{
  "num_hidden_layers": 15,
  "hidden_size": 512,
  "num_attention_heads": 8,
  "num_key_value_heads": 8,
  "head_dim": 64,
  "intermediate_size": 2048,
  "vocab_size": 15278,
  "hidden_act": "squared_relu",
  "norm": "rmsnorm",
  "norm_place": "pre",
  "norm_eps": 1e-06,
  "positions": "rope",
  "rope_theta": 10000.0,
  "rope_fraction": 0.5,
  "qk_norm": true,
  "attn_scale": 0.152,
  "bias": "none",
  "tie_word_embeddings": "early",
  "parallel_block": false,
  "extras": ["local attention windows", "paired heads", "gated attention", "capped logits"],
  "init": "uniform",
  "init_std_qkv": 0.029,
  "init_std_o": 0.0,
  "init_std_up": 0.029,
  "init_std_down": 0.0,
  "optimizer": "adamw",
  "learning_rate": 0.000918,
  "beta1": 0.9,
  "beta2": 0.98,
  "weight_decay": 0.18,
  "lr_head": 0.012,
  "max_grad_norm": 1.0,
  "warmup_steps": 296,
  "schedule": "wsd",
  "decay_fraction": 0.601,
  "decay_shape": "linear",
  "final_lr_fraction": 0.0,
  "batch_tokens": [65536, 131072, 196608],
  "max_seq_len": 2048,
  "doc_mask": true,
  "train_tokens": 956400000,
  "max_steps": 7378,
  "dataset": "wikipedia_en"
}
Each number is 128 + 32 x the weight over its row's rms, rounded and kept within 0 to 255. Layers, rows and columns count from 0. The size above them is the row's rms in percent of the matrix's.

# layer 4 attention value, 512x512, rms 0.0713, rows 207-220, columns 0-255
size [ 85 109  96 119 106 100  98 114  99  96  93  94 130  88]
[[ 73 133 145 173  98 134 103 150 129 137 139 134 120 105 131 116 136 118 116 178 145 136 152 138 170 110 158 172 124 104 151 158 121 111 136 166 187 208  91 129 136 201 201  97 147 109 158 132  82 139 110 182  75 119 197 111 111 149 130 125 117 116 166 145  83 152 126  86 105  93 112 130 107 181 128 170 153 119 155 125 134 129 150 116 110 102 177 111 122 152 172 143 149 141  68 108 171 153 116 182 134 108 148 121  74  79 145 159  78 114 137 147 124 146 117 140 124 194 141 134 171  92  86 115 166 141 152  86 121 142 106 156 111 132  36 151 131  95 128 128 154 147 102  97 146 104 168 113 106 130 132 140  96 125  83 140 137 109  95 154  68  95 109 179 102 161 113 153 153 160  82 149 103 164 178 146 145 128 125 198 143 127 124 120 142 179 119  86 108 146 102 112 181  55  75 139 120 138  91 145 130 162 136 122 126  98 136 175 136 127 168 130 178 157 119 138 128 148 137 135 115  90  88 189 121 131 163 110 142 163 157 106 124 128 133 106 134 223 205 134 155 126 121 195 138 222  77 163 169 132 123  98 121 107  85 171]
 [ 82 154 163 112 135 108 173 100 105 152 118 116 121  93 157 135 104 194 116 127  95 111 111  94  49 157 169 132 108  92  51 127 184 147 193 140 104 138 184 128 128 130 122 127 109 101 139 126 137 116  62 169 149 154  88 169 128  97 123 127 133  61 133 168 117 152  85 166 181 127 160 126 169 141  93 107 132 158 130  90 123 141 133 126 120 182  85 113 198 123 132  83 109 132 180 157  98 173 119 158 118 149 187  82 192 147 144 173 108  92 142 108 123 153  99 117 146 127 132 170 112 130 158 130  94 104 100 148 124 125 116  80 100 138 165 202 166  91 151 127 128 120 136 195 175  75 139  89 135  72 120 152 134 130 111  48 136  97 159 211 116  99 120 186 119 145 128 145  99  66 171 208 123 119 110 118 159  80 166  80 170  98 128  94 150 101 149 188 116 124 123 152 106 122 193  96 124 167 110 137 141 162 145  77  86 111 130 104 125 129  75 130 109 146  77 167 159  92 178 149 152 159 114 124 106  91 109 139 127 136 159 119 132 146 172 133 144 100 103 138  72 143 108 119 102 216 186  47 127 130  83 151 106  67 215 102]
 [126  80 113 119 108 160 129 124  95 108 108 123 131 134 132  67 102 151  78  91 123 112  97  99 116 104 129 164 122 118 122 143 106 169 130 101 198  62 116 148 131 107 116 123 150 126 164 164 155 148 124 104 148 153 155 133 160 129 132 148  92 141  93 122 152 127 224 118 146 164 133 149 171  66  92 113  86 114 114 139 117 143 146  94 192 135 112 140 111 112 106 121 145 109 238  92 104 113 123 109 122 133 108 114 166 113  84 139 137 111  93 155 166 113 143 109 142 179 101 158  93 175 125 131 101 122 124 120 117 132 149 177 142 116  92 158 153 120 162 133 155  91 150 110 105  29 134 163 140 138 172 137 142 136 145 133 110 127 168  93 133 205 132  86 150 112 195  69  90 121 145 164 143 118 143 138 132  87 113  83 147  92 133 179 131 145 133 204 131 144 166 126  46 195 159  92 124  87 112 149 131 119 125 166 145 122 122  71 167 139  99 127 107 127 158 112 112 153 147 100 175 169 128  99 127  86 139 161 121 136  56 151  84 105  85  73 156   9 123  97 118 113 186  87 113 165 150  78 143 167  74 170 129 131 173 142]
 [110  94 128 124 108 187 130 142 132  97 142  74  96 149 142 125 117 125 142 167 107 132 133 126 100 164 111 154 148  69 177 118 117 141 141  89 126  95  62 151 108 133  61 156  76 184 152 131 115  74 150 151 147 120  75 111 121 116 110 137  92 151 141 161 111 117 139 156  68 151 167 102 162 117 112 118 131 133  98 113 131 131  76  73 135  95  97 161  52 195 125 171  51 125 121 110 138 143 147 138 133 131 127 142 118  98 146 193 101 140 122 154 124 125 127 105 112 164  43  99  98 171 110 102 141 138  31 111 157 143  81 146  69 159 104 148 146  52 143  98 120 100 125 143 148 152 127 109 163  66 116 129 172 146  43 120 153 134 151 166 129 194 133 102 140  87  82 128 139 165 107 152 136 147 164  56 145 105  44 141 142 154  51 119 178 123 126 142 126 120 137  81 120 120  88  91 124  91 119 159 139 162 103 123 111 117 139 157 137 133 125  98  82  76 113 135 153  71 165 113 118 126 110 196 103 120 124 115 141 124 112 123 102 161 123 121 171 153 164 122 107 145 132 105 137 112 101  67 171 111 117  78 149 119 213 111]
 [144  69  79 117  90  95 100 115 112 102 117 136 128 176 132 202 116 129  35 161  99  95 130  61 110 143 142 161 170 138 122 121 144 173 153 130 177 116 129 125  98 132 134 160  71 133 115 150 172 111 146 148 136 144  83  81 145 101  93 142 149 165 108 177 113 128 135 166 149  92  88 145 124 101 174 127  87  60  57 112 131 116  79 132 120 136 118 122 168 123 137  72 125 121  91 114 160 148 151 177 149 155 192 144 179  95 142 109 155 120 125 134 100 142 115  55  88 179  70 108 150  88 139 114 109 126 113  89 158 119 102 160 142 144 113 153  92  68 115 134 126  92 140  81 129 146 136 125 129 136 150 168 120 132 161  44 123 128 143 146 136 196 147  88 196 100 155 111 148  87 154 160 120 152 166 121 145 190 125 188 115 136  64  85  99 163  85  85 115 148 118 146  51 181 168   7  38 173 175 210 164  76 140 150 159  77 135 172 152 138 117 128 106 141 137 115 135  40 143 119 134 144 141  76  92 167 104 141 101 112 124 114 104 141 103 102 122  95  95 152 126 108 127 109 187 137 169  77 125 145  88  90 179 109 135 155]
 [115 111  63 147 122 147  82 125 136 129  77 123 142 120 129 149 113 139 126 111 179  90 165 132 146 147  72 154 106 125 164 113  30 125 154 142 153 153 154 131 107 144 159  81 127 109 129 129  61 122 114 106 138 113 186 112 129 120 163 120 112 159 128 121  78  95 186  76 119  92  90 149  65 165 142 133 150 107  72 169 140 112 111 178 115  69 111  92 101 168 140 167 164 136 105 120 142 102 110 141 134 112 142 120 125  20 155 130  75 159 115 144 116 121 141 193 135 208 137  90 154 130  86 131 152 122 129  91 113 130 144 189 146 114  80  25 142 159  69 111 126 111 143  84 123 140 144 152 114 136 100 137 114 140 101  64 143 130 156 118  93 182 124 117 155 195 102 107 183 110 133 138 118 109 167 128 134 125 185 162  94 186 112 142  67 174  77  72 122 110 110  99 138  78 135 185 110 154  99 164 163  89 123 116 145 153 121 121 140 135 145 138 164 103 124 152  65  99 128 109 108 127 128  93  92 149 128 140 174 150  97 125 149 104 132 122 152 164 217 148 122 115 161 126 140 136  72 163 111 168 192 161  84  56 125 147]
 [119 136  99 128 142  70 129 130 102 140 119 150  99  85  94 113 133 138 113 105  71 170 132 187 164 108  58  98 149 183 114 142 114 144 130  83  59  39 110 119 163 114  57 142 155 135 122 116 129 127 153  85 191  80 137 120 117  75 138 123 140 154  64 128 117 110  89 126  97 237  86 127  91 142 117 110 110 112 115 152 153 115  95 156 142 180  75 129 137  85 103 175 132 127 131 105  95 125  73 106 127  98 116 136 160 186  98  92 149 125 119  93 110 107 147 158 137  95 138 117  75 127 152 198  85 123 124 146 110 110 116 137 157 167 108 142 186 127 128 139  98 154 150 142  97 139  63 151 181 151 142 115  98 128 176 145  84 129 180 136 145 183 147 177 129 150 135 154 104 111 129 131 166 110 140  91 106 100 148  94 145 135  97 130 128 150 128 165 120 140 100 174 142 187  85 206  73 134 169 161 149 144 135 146 107 102 101 130 115 119  89 131 112 130 130 166 123 178 117 134  93 180 133  73 101 151 124 140 120 166 174 125 113 133 128 160 127 163  72  99 121 153 163 137 127 153 162 152 120 145 191 145 103 141 151 116]
 [121  69 118  94 180 132 153 119 142 117 127  86 114 119  62 143 169 159 116 154  94 116 139 111 123 133 118 193 148  88  87 167 130 120 129 169 100  71  77 160 150 166  55 148 153  90 134 166 162 122 133 152 160 164 148 152 163 114  87 123 141  72 116 163 180  80 104 128  82 112 137 136 153 126 122 209 130 101 162 120 132 141 135 105  56 166 124 133 154  65 108  54 113 134  88 177 148 153 167 131 127 148 222 176 141  96 144 133 216 126 164 109 141 132  94 157  94 113 109 116 102 147 132 146  76 125 142 131 140 118 141 103 101 135 175 152  90  68 103 128  71 134 132 115 156 145 166  65 127 123  95 123 163 164 166 133 150 111 103 146 146 134 116  39 120  89 152 146  77 113  78 147  53 150 102  69  91 184 139 205 127  93 153 113 125 104 168 130 153 101 130 137  73 145 141  70  94  77 123 127 120 138 153 146  95 104 107 119 136 168 163 108 147 126  67 161 131 127  61 115 130 203  79 147 105  77 104 144  78 143  79 107 126 137 139 137 119 105 105 119 143 161 128 104 123 129 126 116 109  98 151 116  93 187 122  93]
 [ 82 114  64 124 135 142 146 125 170 121  94 114 127 132 112 187 146 111  74 119  70 167 141 131 116 145 116 194 184 117 157 218 162 131 132 160 132 143 124 132 114 173 107 129 162 141 107 146 145 146 185 131  77 121 178 112 128 125 125 146 137 106  86 142 211 121 151 159 114 152  99 133 181 144 123 169  98 138  82 170 118 127 145  57 119 121 191 136 156 118 176 125 113 131  83 125 255 122 162 131 116 140 180 136 126 148 110  81 126 122 130 141 144 130 115  85 132 139 114 103 154 117 118 144 111 111 151  94 194 136 133 146  79  66 139 140 106  68 100 140 121 126 119  74 124 170 140 125 129 137  90 100 137 113  39 117 142  79 144 172 137 115 134 120 118 136 113 135  94 167 117 156  97 145 141 131 131 148 162 163 173 132 166 121 113 140  87  98 117 125 200  84 123  59 152  80 129 103 140 178 150 151 122 137 155 111  84 197 126 126 172 101 151 120  90 160 130 109 115 102 118 112  94 176 113 109 130  97 110 129 132 103 119  99 132 105 112 125 115  93 176 146 154  83 115 149 170  96  98  97 131  99 125 102 110  67]
 [102  58 109 125 109 150 122 139 117 119 146 138 119 105 121 158 148  97 141 152 119  99 139 121 157 120 142 105 145 160 173 129 114 212 128 155 127 137 127  99 142 120 200 105  99  28 124 139 135 163 109 103  83 144 169 130 129 127  58 137  77 147 160 117 129 128 165  46 148 100 143 160  85 149 143 187 138 123 164 166 109 108  83 105 111 155 150 159  87 188 127 133 102 153  77 114 147 104 161 141 135 102 140  96  86 132 128 140 105 145 151 134 153 116 147 164 116 173 143 116 142 109 108 121 175 150 175 134 116 148 149 113 109 100 116 129  60 176  54 140 139 146  91 138 118 165 162 132 129 115 143  99  85 130 185 102 137  77  95  83  73  93 118 155 132 155 108 152 176 158 125  50  92 175 177  95 100 135 136 140 119 113 162 151 127 158 150  76 147 114  49 121 136  82 100 170 184 163 125 131 123 116 107 132  93 109 109  92 172 111 170 155 193 117 119  67 132 161  85 109 175 142 130  53 124 144 136 125  95 104 103 118 121 140 119  65 139 121 194 153 118  95 129 158 151 125 117 153 126 130  91 134  94 103 103 154]
 [146 136  94 142 180 158 110 107 164 130 186  96 100 130  75 163 125 162 130 169 133 129 124  66 141  98  76 135 170  83 188 158  97  91  43 129 171 143 120 116 163 120  83 130 118 105 114 160 128 131  94 190 116 125 112  98 150 118 164 120 142 126 124  74 139 117 107  95 138 160 159 132 105 195 114 124 117 132 122 161 133  94 147 114 125 173 137 138 165 106 139 111 148 126  69 158 165 109 138 130 153 148  93 137 150  93  74  68 105 139 111  95 160 118 143 184 132 126  96 171 140 137 133 130 117 147 110 136 101 151 104 145 161 217 184  79  86 135  89 130 127 170  98 149 149 158 109 136  57 154 152 112 131  86 150  82 122 195 111 116 185  83 104 127 129  86 197 103  96 135 101 118  92 102  89 158 112  36  53  77  76  58 119 116 122 144 149 147 171 109  81 122 125 121 148 205 159 130 156  96  79 178 153 132 138 152 100 176 139 173 137  96  86 147 152 115 138 183  96 103  71 145 147  97  99 123 108 129 135 208 121 103 117  82 161 172 138 166 131 171  89  91 117 109 207 156 170  96 106 207 136 136 139 165 121 148]
 [135 126  88 136 121 110 122 145 111 102 148 135 101  82 138 124 153 112 128 142 104 176 147  96 201  84 126 133 142 177 125 103 111 129  88 116 139 125 140 117 106 123  91 178 147 209 112 111 144  93 178  69 139 145 118  59 181 134 144 136 100 171 125 123  85 149 159 158 140 122 116 130  76 115 105 124 112  75  83 156 120 120  95 133 135 101 135  99 149 175 140 147 153 142 187 109  83 112  72 119 129 105 125  93 137 188 117 121 112 122 110 163 134 100 147 108 151 181 112 183  87 108 132 126 140 148  81 147 111 128 176 111 112  68 145 132 136  69 172 126 193 143 169 142  53 119  80 169 102 189 139 150 135 165 145 123  80  88 159  86 111 132 127 125 159 100 157 111 123 110 117  83 183 125 121 130 109 106 109  91 177 207  77 156 138 196 127 137 141 142 114 173 179 182  95 163 102 128 123 122 139 103 123 167 145 157  88 154 138  84 189 191  56 105 132 115 194 175 117 122 128 198 144 156  71 130 154 152 142 130 135 128 124 142 155 120 131  68  86 104  93 125 134 127 108  67  81 134 175 152 122 188 190 101 134 111]
 [ 57 114 186  94 177 122 103 120 160 147 131 150 127 104  81  93 112 133 134  52 133  94 152 136 110 165 170 138 151 121  82 102 158 132 130 140  82 191  75 172 137  87 107 141  94  79 137 122 107 218 143 113 139 146 151 169 117 141  97 141 183 119 157 157 115 101 112 148 144 100 112 166 135 105  81 159 144  99  79 122  75 155  98 155 100 106 170 164 156 103 148 160 109  58 158 131 130 148  89 119  66  67 138 140 138 148 134 135 118  64 146 171 111 111 127 115 106 125 148 115 125 135 103 146  29 126  99 144  90  28 152  81 146  96 132 127 129 163 168 146 120 127 151 123 168 129 131 131 101 119 140  79  61 158  98 162 103 134 132 147  86 159 171 141 113 166 134 136  54  81 168 148 184 194 116 115 132 187 176 178 105 175 103 132 125 101 112 148 140 128  92 194 152 147 140 115 120 112 134 204 161  88 125 129 111 113 124 120 116 113 121 127 118  85  63 175 109 130 113 158 158 112 204 206 173 164 136 122 140 140 205 133 101 129 122 164  85 153 111  95 122 142 112 111  88 108 102 169  90  80 128 134 175 109 164 180]
 [140 143 170 144 166 140 134  91 135 114  94 131 106 135 120 101 135 115  58  83 123 176 125 158 146 149 107 143 148 170 152 146 149 122 139  69  84  90 180 142 138 112 100 118 116  91  79 149 135 158 175  55 171 162 116 210 117  93 194 162 151 183  74 110 126 113 117 131 106 155 127 134 170  80 159 121 106 131 119 129 145 129  92 153 113 115 151 112 145 100 122 133 112 129 201 114 135 147 160  93 128 129  87 163 156  97  83  87 186 103 107 109 133  99 122 142 111  93 128 118 133 149 143 151 137 100 111 122 159 109 149 151 138  81 148 184 108  82 133 113 118 141 124 111 140 117 113 136 116 136 105 156 151 126  98  91  70  72 181 126 150 199 167  85 161 116  82 154 100  89 122 179 156  73 126 104  92 147  94 126 123 119 178 149 157 146 138 170 127 128 114 140 113 143 118 135  92 119 154 140 148 155 132  82 144 125  85 212 115 131 150  82 108 143 127 180 140 107 100 135 135 145 125 192 116 113 108 103 137 101 118 139 114 101  47  75 156 158  56  87 104 131 129  86  93 118 197 101 133 119 182 107 155  83 111  87]]
# layer 4 attention output (transposed), 512x512, rms 0.066, rows 207-219, columns 0-255
size [ 97 106 101 113 107  80 100  90  97 101  93 105 113]
[[150 173  79 167 162 126 111 163 144 182 113 137 160 117 144 148 100 121 113 113 123 128 117 115 138 130 158 146 112 167 141 153 133 127 165 138 185 202 137 126 113 201 188  42 199 151 112 122  97 109 111 155 174 109  92  91 111 158 171  87 104 145 179 131 102  61 135 150 135 109  80 186 143 188 145 145 116 165 160 162 202 165 160 155 187 130 136 133  96 183 132 158 134 111  90 113 124 182 145 130 195 126 133 139 130 110 115 133 149 111 137 158  81 128 134 155 158 122 146  90 164 102  70 128 140 138 167 110 149 149 117 136 124 125 118 125 153 120  91 136 165 170  97  79  98 124 137 123 137 175 108  91  84 153 134 127 142 123  82 158  58 137 127 164 132 156 161 143 101 149 127 150  92 102 157 148 101 131 142 140 127 124 152 137 135 113 105 173 146 111 117 112 142  80 114 147  53  93  88  84 131 121 138  69 141  69 130 131 151 116 159 111 147 105 161 150  90 108 140 118 126 140 153 166 131  92 131 109 177 115 151  95 160 120 179 122 122 100 131 131 107 121 140 208 144 138  81 186 155 137 137 136 120  88 141 186]
 [172 136  77 131 123 119 119 119 131 116 133 204 116 150 129 159 141 136 138 183 224 139 121 153 146 122 145 137 153 137 109 109 110 175 174 160  85 159 153 142 104 100  97 114  71 117 134 133 112 166 182  82  88 132 183 141 127 170 161 103 173 158 145 100 145 134 122 110  89 171 176 137 170 108 206  92  75 150 123  65  78 147 124 129 121 164 114 138 170 148 143  94  89 144 144 126 132 107 174 159 178 188 149 146 157 123 142 140 196 146 103 172 131 120 110 150  99  88  81 100 130  87 205 153 158 136 142 149 163 114 112 163 130 102 126 148 123 173 106 184 136 136 116 132 105 139 157 143 129 124 158 113 141  96  78  85 115 155  54 129 134 162 133  93 142 147 112 100 101 155 140 110 105  89 153 129 125 125 108  98 153  73 131 131 115  80 123  99 170 138 158 151 147 134 171  50 142 144 162 169  88 116 140 208  70 167 111 161 103 154 131  88 119 147 115 170  92 167  99 134 131 133  63  98 148 134 100 168  98 150 150 110 146 148  71  92 173 152 132  98 108  91 159 127 104 115 100 117 211 169 153 143 128 129 129 149]
 [ 89 166 119  94 100 123 167 129 129  91 122 194 160 124 107 141 142 110 163 141 142 156 119 123 146 100 124 110 172  91 112  83 104 169 125  95 128 133 151 131 121  67 101 125 107  87 110 169 154  35 113 149 135 121 144 149 131  92 138 121 138 138 119 139 112  59 173 142  77  92 150  63 138  79 147 156 121 177 108  88  69 122 133 143  98 148 100  71 123 101 142 126 106 134 166 119 110  95 192 188 167 127 121 118 130 145 128  93 155 165 113 106 109 118 112 128 160 142 157 145 131 138 168 138 122  82 104 185 169  97  50 109  68  89 206 133  68 162 137 158 124 107 168 142 141 186 151 112 164  78  91  57  96 141 109 122 125 101 122 155 211 106  95 167 164  94 127 141  98  81 137 164 140 115 158 178 142 154  81  84 133 107 118 143 127 128 112 113 127 132  98 125  91 107 146 113 176 151 202 160 109 143 189 122  62 135 188 156 140 170 109 115  35 110 107 124 139 125 100 152 129 150 154 134 114 173  88 171 126 125 205 116 175 171 141 130 160 161 121 112 118 178  85 138 121  86 130 130 106 133 154  83 198 126 141  89]
 [164  89  85 127  79 125 155 212  94 106  95 168 151 128 143 112  78 134 101 105 106 172  23  89 168 124  79 135  97 166  81  65 180 163 106 140 122 226 134 133 120 145 117  97 188 133  97 150 132 169 127  72 146  82  95 112 160 157 113 145 160 184  93 161 113 149 124 140 152 151  50 110 103 148 125  52 140 149 169 164 135 134 157  84 140 139 131 178 111 132  70 124 120  93 115 132  91  75 154  89 122 147 151 123  88 110 140 112 135 114 143 162 137 147 131  75 207 124  94  96 101 153 105 112 151 204 123 103 151 156 119 138 121 121 111 119 133  78 177 134 157 121 180  97 128 137  64 166 140  69 104  98 167 172  82 158  95 157 163 168 135 130 113 101 135  68 150 139  93 133 124 157 139 104 168 211  96 151 135 111 115 152 128  77 124  97 142 165  86 123 125  78 243 139 149 130 106 124 172 163 109  95 120 111 137 154 128 166 111 122  99 150 123 195 123 165 113 116 161 111 120 154 160 176  66 129 121 145 154 146 157 111 127  99 126 132 104  84 164 163 118 112 143 161  80 111 103 218 131 159 132 105 126 113  85  86]
 [138 150 128 136 108 157 112 186  56 109 139 142 176 126 138  77  79  98  93 124 156 162 104 170 115 144 132  96  89 127 138  99 124 158 135 120 144 126 104 110 111 137 121 153 123 129  94 148 126 157 156 141  60 119 162 153 141 106  98 150 175  68  35 143 135  64 180 130 141 172 139  82 167 187 121 103 169 105 154 102 170 163 173  69  98 158 144 113 110 133  99 125 131 122 155 178 143 153 106 160  65 102 183 135 110 134 104 112 113 118 129 103 128 128  90 175 154 155 130  55 123  94 172 103 180 128  97 143 176 120 176  85  76  78  93 121 154  78 178 115 173 164 145  75 141 186 144 154 119 120 158 105 124 149 146 110 111 115 136 122 143 123 191 147 116 148 119 210 155 104 128 127 150  98 115 157 120  92 132  69 155 132 101 119 130  87 128 179  54 156  85 153 158 105 167 140  89 124 132 141 132 162 148 122 123  38 127 118 114 131 115 120 105 147  73 143 130 187 194  96 133 117 126 160  44  80 133 150 141 143  93 114 143  92 144 146  73 119 133  93 183  79  99 124 126  78 110 136 143 118 106 153  97 154 117 107]
 [131 167 119 121  87 120 126 169 162 129 167  65 158 131 163 103 164  79 114 109  84  98 160 120 106 122 110 140 124 110 124  72  98 114 149 181 169 129 152 128 136 139 178  63 149 165 128 134  98 149 103 120 106 109 155 182 173 171 119 174 110  77 190  90 196 108 191 153 127 125 144 144 148 201 128 119 137  58 121 119 158  55 129  87 178 111 181 110 118 156 146 145  49 174 218  91  70 135  68 138 169  95 121 118  91 198 144 109 134 107 174 115 119 144 132 136 117 166 137  97  63 113  41 160 137 141 151 112 137 166 163 148 145 137  90 139 129 131 153 182 185 143 165 119  97 146 203 119 141 180 138  98  66 120 158 136  98 136 126 134  63  82 174 163 114 137 134  94 137 137  75 116 117  87 173 111 143 114 119  66 134 123 103 161 125 143 140 121 128  98  67 105 132 105 128 100 116 124  91 152 138 154 137 107 106 113 166 157  67 177 105 113 113  91 106 133 152 150  71  91 124  88 136 144 136 187 150 110 173 144 116 111 179 163 150 159 129 159 113 124 141 189  95 105 106 147 117  87 177  71 145 137 160 120 116 145]
 [143  80 142 135 108 187 157 123 125 184 126 142 176 181 142 115  66  83 161 135 139 121 161 143 186 112 141  96 141  86 135 139 156 120 132 154 147 139 144 135 136  95 121 102 122  65  79 160 179  94 134 180  86 157 170 145 111 119 139 147 165 144 113 112 118  93 146 123 108 130 158 100 161  90 145 107 113 120  72 111 105 139 145 104 116 104 131 153 141 105 157 120  83 115 134 147 118 103 176 106 105 173 117 155  50 111 141 133  87 137 161 131 163 124 119 114 180 107  61 160 169  70  82 121 126  98 143 172 106 113  72 148 119 127 176 118 143 138 127  93 135 165 126  85 112 175 105 174 154  96 103  78 141  79 115 120 129 125 143 105 164 116  78  79 174  68 150 120 114 143 140 134 105 185  92 126  93 172 139 168 144 156 157  87  63 108 127 121 116 172 182  97  92 122 140  68 163 137 161 142 129  93 137 158 134 174 159 129 125 176 123  89 139  67 138 135 127 116  66 126 160  83 157 120 127 172 113 134  81  97 184 135 128 110 138 102 144 111 105 182 123 134 124  98  85  80 122 122  89 139 123 109 165 162  79  51]
 [115 166 116 113 123 154  91 126 125 143 123 189 218 137 157 132 109 113 159 119 111 168 104 144  86 119  97 124 121 128 122  81 117  93 135  58 144  94 151 153 162  33 107 113  81  89 122 112  90 141 171 117  95 182 120 177 104 148 152   0 152 114 116 142 115 145  57 151 167  97 172  73 110 115 151  73 154 170  78 139 126 130 112 165 144 109 120 138 146 130 145 156  83 151 137 115 115 114 129 128 164 137 100  98  79 120 110 148 114 187 137 126 129 151  79 128 169 109 173 106  91  51 164 126 205 115 166 196 137  98 121 129 158 114 177 112 118 168 130 145  98 101 150 115 154 105  92 159 133  79 121 115 147 114 105 116  81 156 130  89 133  89  89 215 208  92 151 158  93 130 121 158 165 103 165 175 138 129 101  66 188 184 122 109 141 181 109 149 110 115 111 105 168 152 117 156 190 120 222 129 130  90 174 138 110 175 139 161 140 172 103 140  56  96 100 170 137  97  64 181 112  97 227  92 131 167 102 166 153 125 168 118 149 120 128  77 164 140 149 132 132 135 126  79 128 125 124  84 127 146 157  85 161 131 161 139]
 [118 163 123 105 143 144 149 200 109 146 129  56 125 157  99 112 103 193  97 126 108  87 161 155 138 110  95 116 112  97 141 146  98  70 135 103 181 159 139  85 106 153 191 135 194 163 116 153  79 121 101 149 137  92  90 118 102 139 117  85 116 111 169 155  77 111 140 114 163 124  80 166  78 156 162 109 107 101 151 138 157 160 101 107 145 125 157 128  78 150 129 112 170 146 115 105 136 178 124 138 199  98 121 123 152 118  75 155 114 172 142  21 108 135 141 166 130 117 118 114 171 136  83 137 123 123  75 110 133 146 147 125 117 155  94 112 125 122 134 155 161 148 136 128  92 108 211  71 134 208 157 173  45 187 168 183 111 189 104 120 156 127 176 129  37 105 106 118 115 100  95 156 118  91 106 150 114 122 174 105 131 139 135 203 136 135 153 141 178 137  94 181 123 125 142 159  74 119  46  81 107 159 113  90 170  92 118 127 120 114  98 102 126  83 148  90  90 162 136 125 170 130 102 149 168 148 174 144 103  73 101 178 184 130 132 165 109 145 123 138 155 163 106 172 165 125 123 160 148  96 136 150  81 107 118 198]
 [128 124 160 146  70  96 166 136  86 119 152 115 166 114 148 148 114 104 125  85 135 107 134 174  90 140 177 131  97 154  93 108 135  70  91 156 176 222 124  93 135 148  98 147 113 155 129 145  83 130 107 141 130 106 131 180 163 134 172 156 174 127 131 104 143 145 148 133 151 145 101 120 107 175  62  51 164  80 167  98 179 112 162 105  75 149 102 123 175 107  76 114 165 163 133 138  77 220 112 105  91  91 114 153 138  95 147 130 104  92 133 146 100 144 179 139 172 143 160 101  87 144  97 152 125 174  49 107 127 149 160  86 154 169 143 130 171 136 163  80 126 144 107  99  90 126 144 133  91 151  93  92 135 100  92 153 127 164 114 133  72 121  99  78 132 118 139 174 206 153 121 139 161 109 109 113 166 113 137 131 109 124  99 147 219 198  87 170  60 139 113 134 110 188  91 158 171  83  96 123 115 125  89  97  91 101 114 146 140 114  95 121 145 170 146 149 147 112 144 116 125  82 116 146 115 119 150 136 137 135  91 185  87  81 150 168  98 122 121 136 140 155 128 111 115  96 100 153 110 116 138 143 127 167 114  74]
 [113 106  94 118 121  95 125 207 111  63  48 149 135  89 108  76 120 188 128 120 102 133 125 163  60 116 118 115  94 148 106 115 147 109 166 165 124  66 148 135 105  42  96 144 132  79 138  77  96 122 140 119  87  86 133 142 112 141 118 103 150  70 146 136 110 133 135 124  89 102 132 113 150  60 146 164 150  94 153  82 150 196 119 143 126  83 128 179 117 119 169 112 108 111 146 130 147 172 131 172 121  75 115 143 126 154 186 152  55 156 176 104  92 121 157 119 153  95 131  88 155 122 129 144 120  83  79 148 229 131 124 123 118  90 235 209 101 109 118 181  85 140 158 109 173 103 107 109 173 119 126 149 114 138  84 159  57 108 140  93  91 134  75 126 138 110  82 162 123  39 174 117 158 169 130 133 146 101 137 162 123 148 105  90  50 109 130 133 151 107 138 169 120 184  55  31 120 107 144 121 169  93 173  63 160 163 180 147 107 132 148 148 123 130 130 163 140 104 101 191 128 109 112 150 216 107 111 117 156 150 172 100 173 141 148 128 114 106 117 171 129 147 130 122  87 132 138 144 131 102 120 122 175  89 128  89]
 [136 135 110  93 100 126 113  53 131 147 115 171 145 146 114 114  92  87 145 138 127 181 103 124 162 116 116  81 191 127 115  87 125 111 108  86  74 125 130 154 112  74  81 109 129 155 137 126 122 150 164  97 124 126 127 187 145 106 180 130 145 131 110 111 121 147 129 106 129  93 133 122 113 113 189  99 144 142 129 122  60 120 119 102 138 101  90 126 147  85  99  77 148 174 159 109 151  58 116 134 101  82 129 129 124  92 148 102 178 132  94 175 102  89 172 125 140 124 110 182  65 116 178 145 143 158  93 121 145 125 175 171 163 140 155 117 121  89 142 142 110 104 165 122 128 168  83 182 148 135 105 112 131  85 130  72 113 117 152  87 163 104 110 118 162  64 115 182 136 105  56 119 181 116 135 118 150 123 124 116 124  99 134 125 149 122 116 160 128 170 168 147 139 177 107 115 185 157 161 103 159  86  75 191 128 196 174 166 161 105  65 135 109 158  55 106 151 137 120 107 153 129 150 125 111 168 120 188  89 127 133 165 109  97 130 127 122 106 142 132 168  79 144 148 125 105 126 130 131 196 134 139 236 159 109  99]
 [ 83 114 147 164 148 189 120  87 112 145 136 173 112  94 103  95 111 155 104 146 103 159 149 161 176 158 133 123 133  84 148 146 162 161  88 143 132 157 124 114 141 116 128 130 140 112 193 110 106 100  71 116 109 131 120  74  40 122 118 149 139  88 152  77  81 115 122 137 132 151  78 144 147 115 157  84 161 143 153  82  48 124  94 130  75 103 143 109 115 174  99 210 129 115 127 105 108 133 162  96 150 152 162 140 115 135  50 128 151 133 142 129 166  57 215 192 133 128 114 116 154 125 127  87 153 132 117 163  99 152 185 111 157 133 103  85  83 174 133 137 131 130 147 135 103 149 110 148 162 172 120 129 111  85 123 130 148 121 146  88 122 178  58 118  90  77 114 132 120 103 149 143 129 117 125 143  96 124 175  80 119 149 157  60 149 169 171 140 117  92 122  86 134 134 131 163  89 182 129 111 120  97 158 158  70 168 162 100 126 141 149 123 134  97 144 129 184  79 136 163 118  91 165  92 186 120 108 140 150 158 135 116  95 143 176 125 171  97 159 129 137 184 159 140 103 100  95 173 212  90 103 165 164 154 136 109]]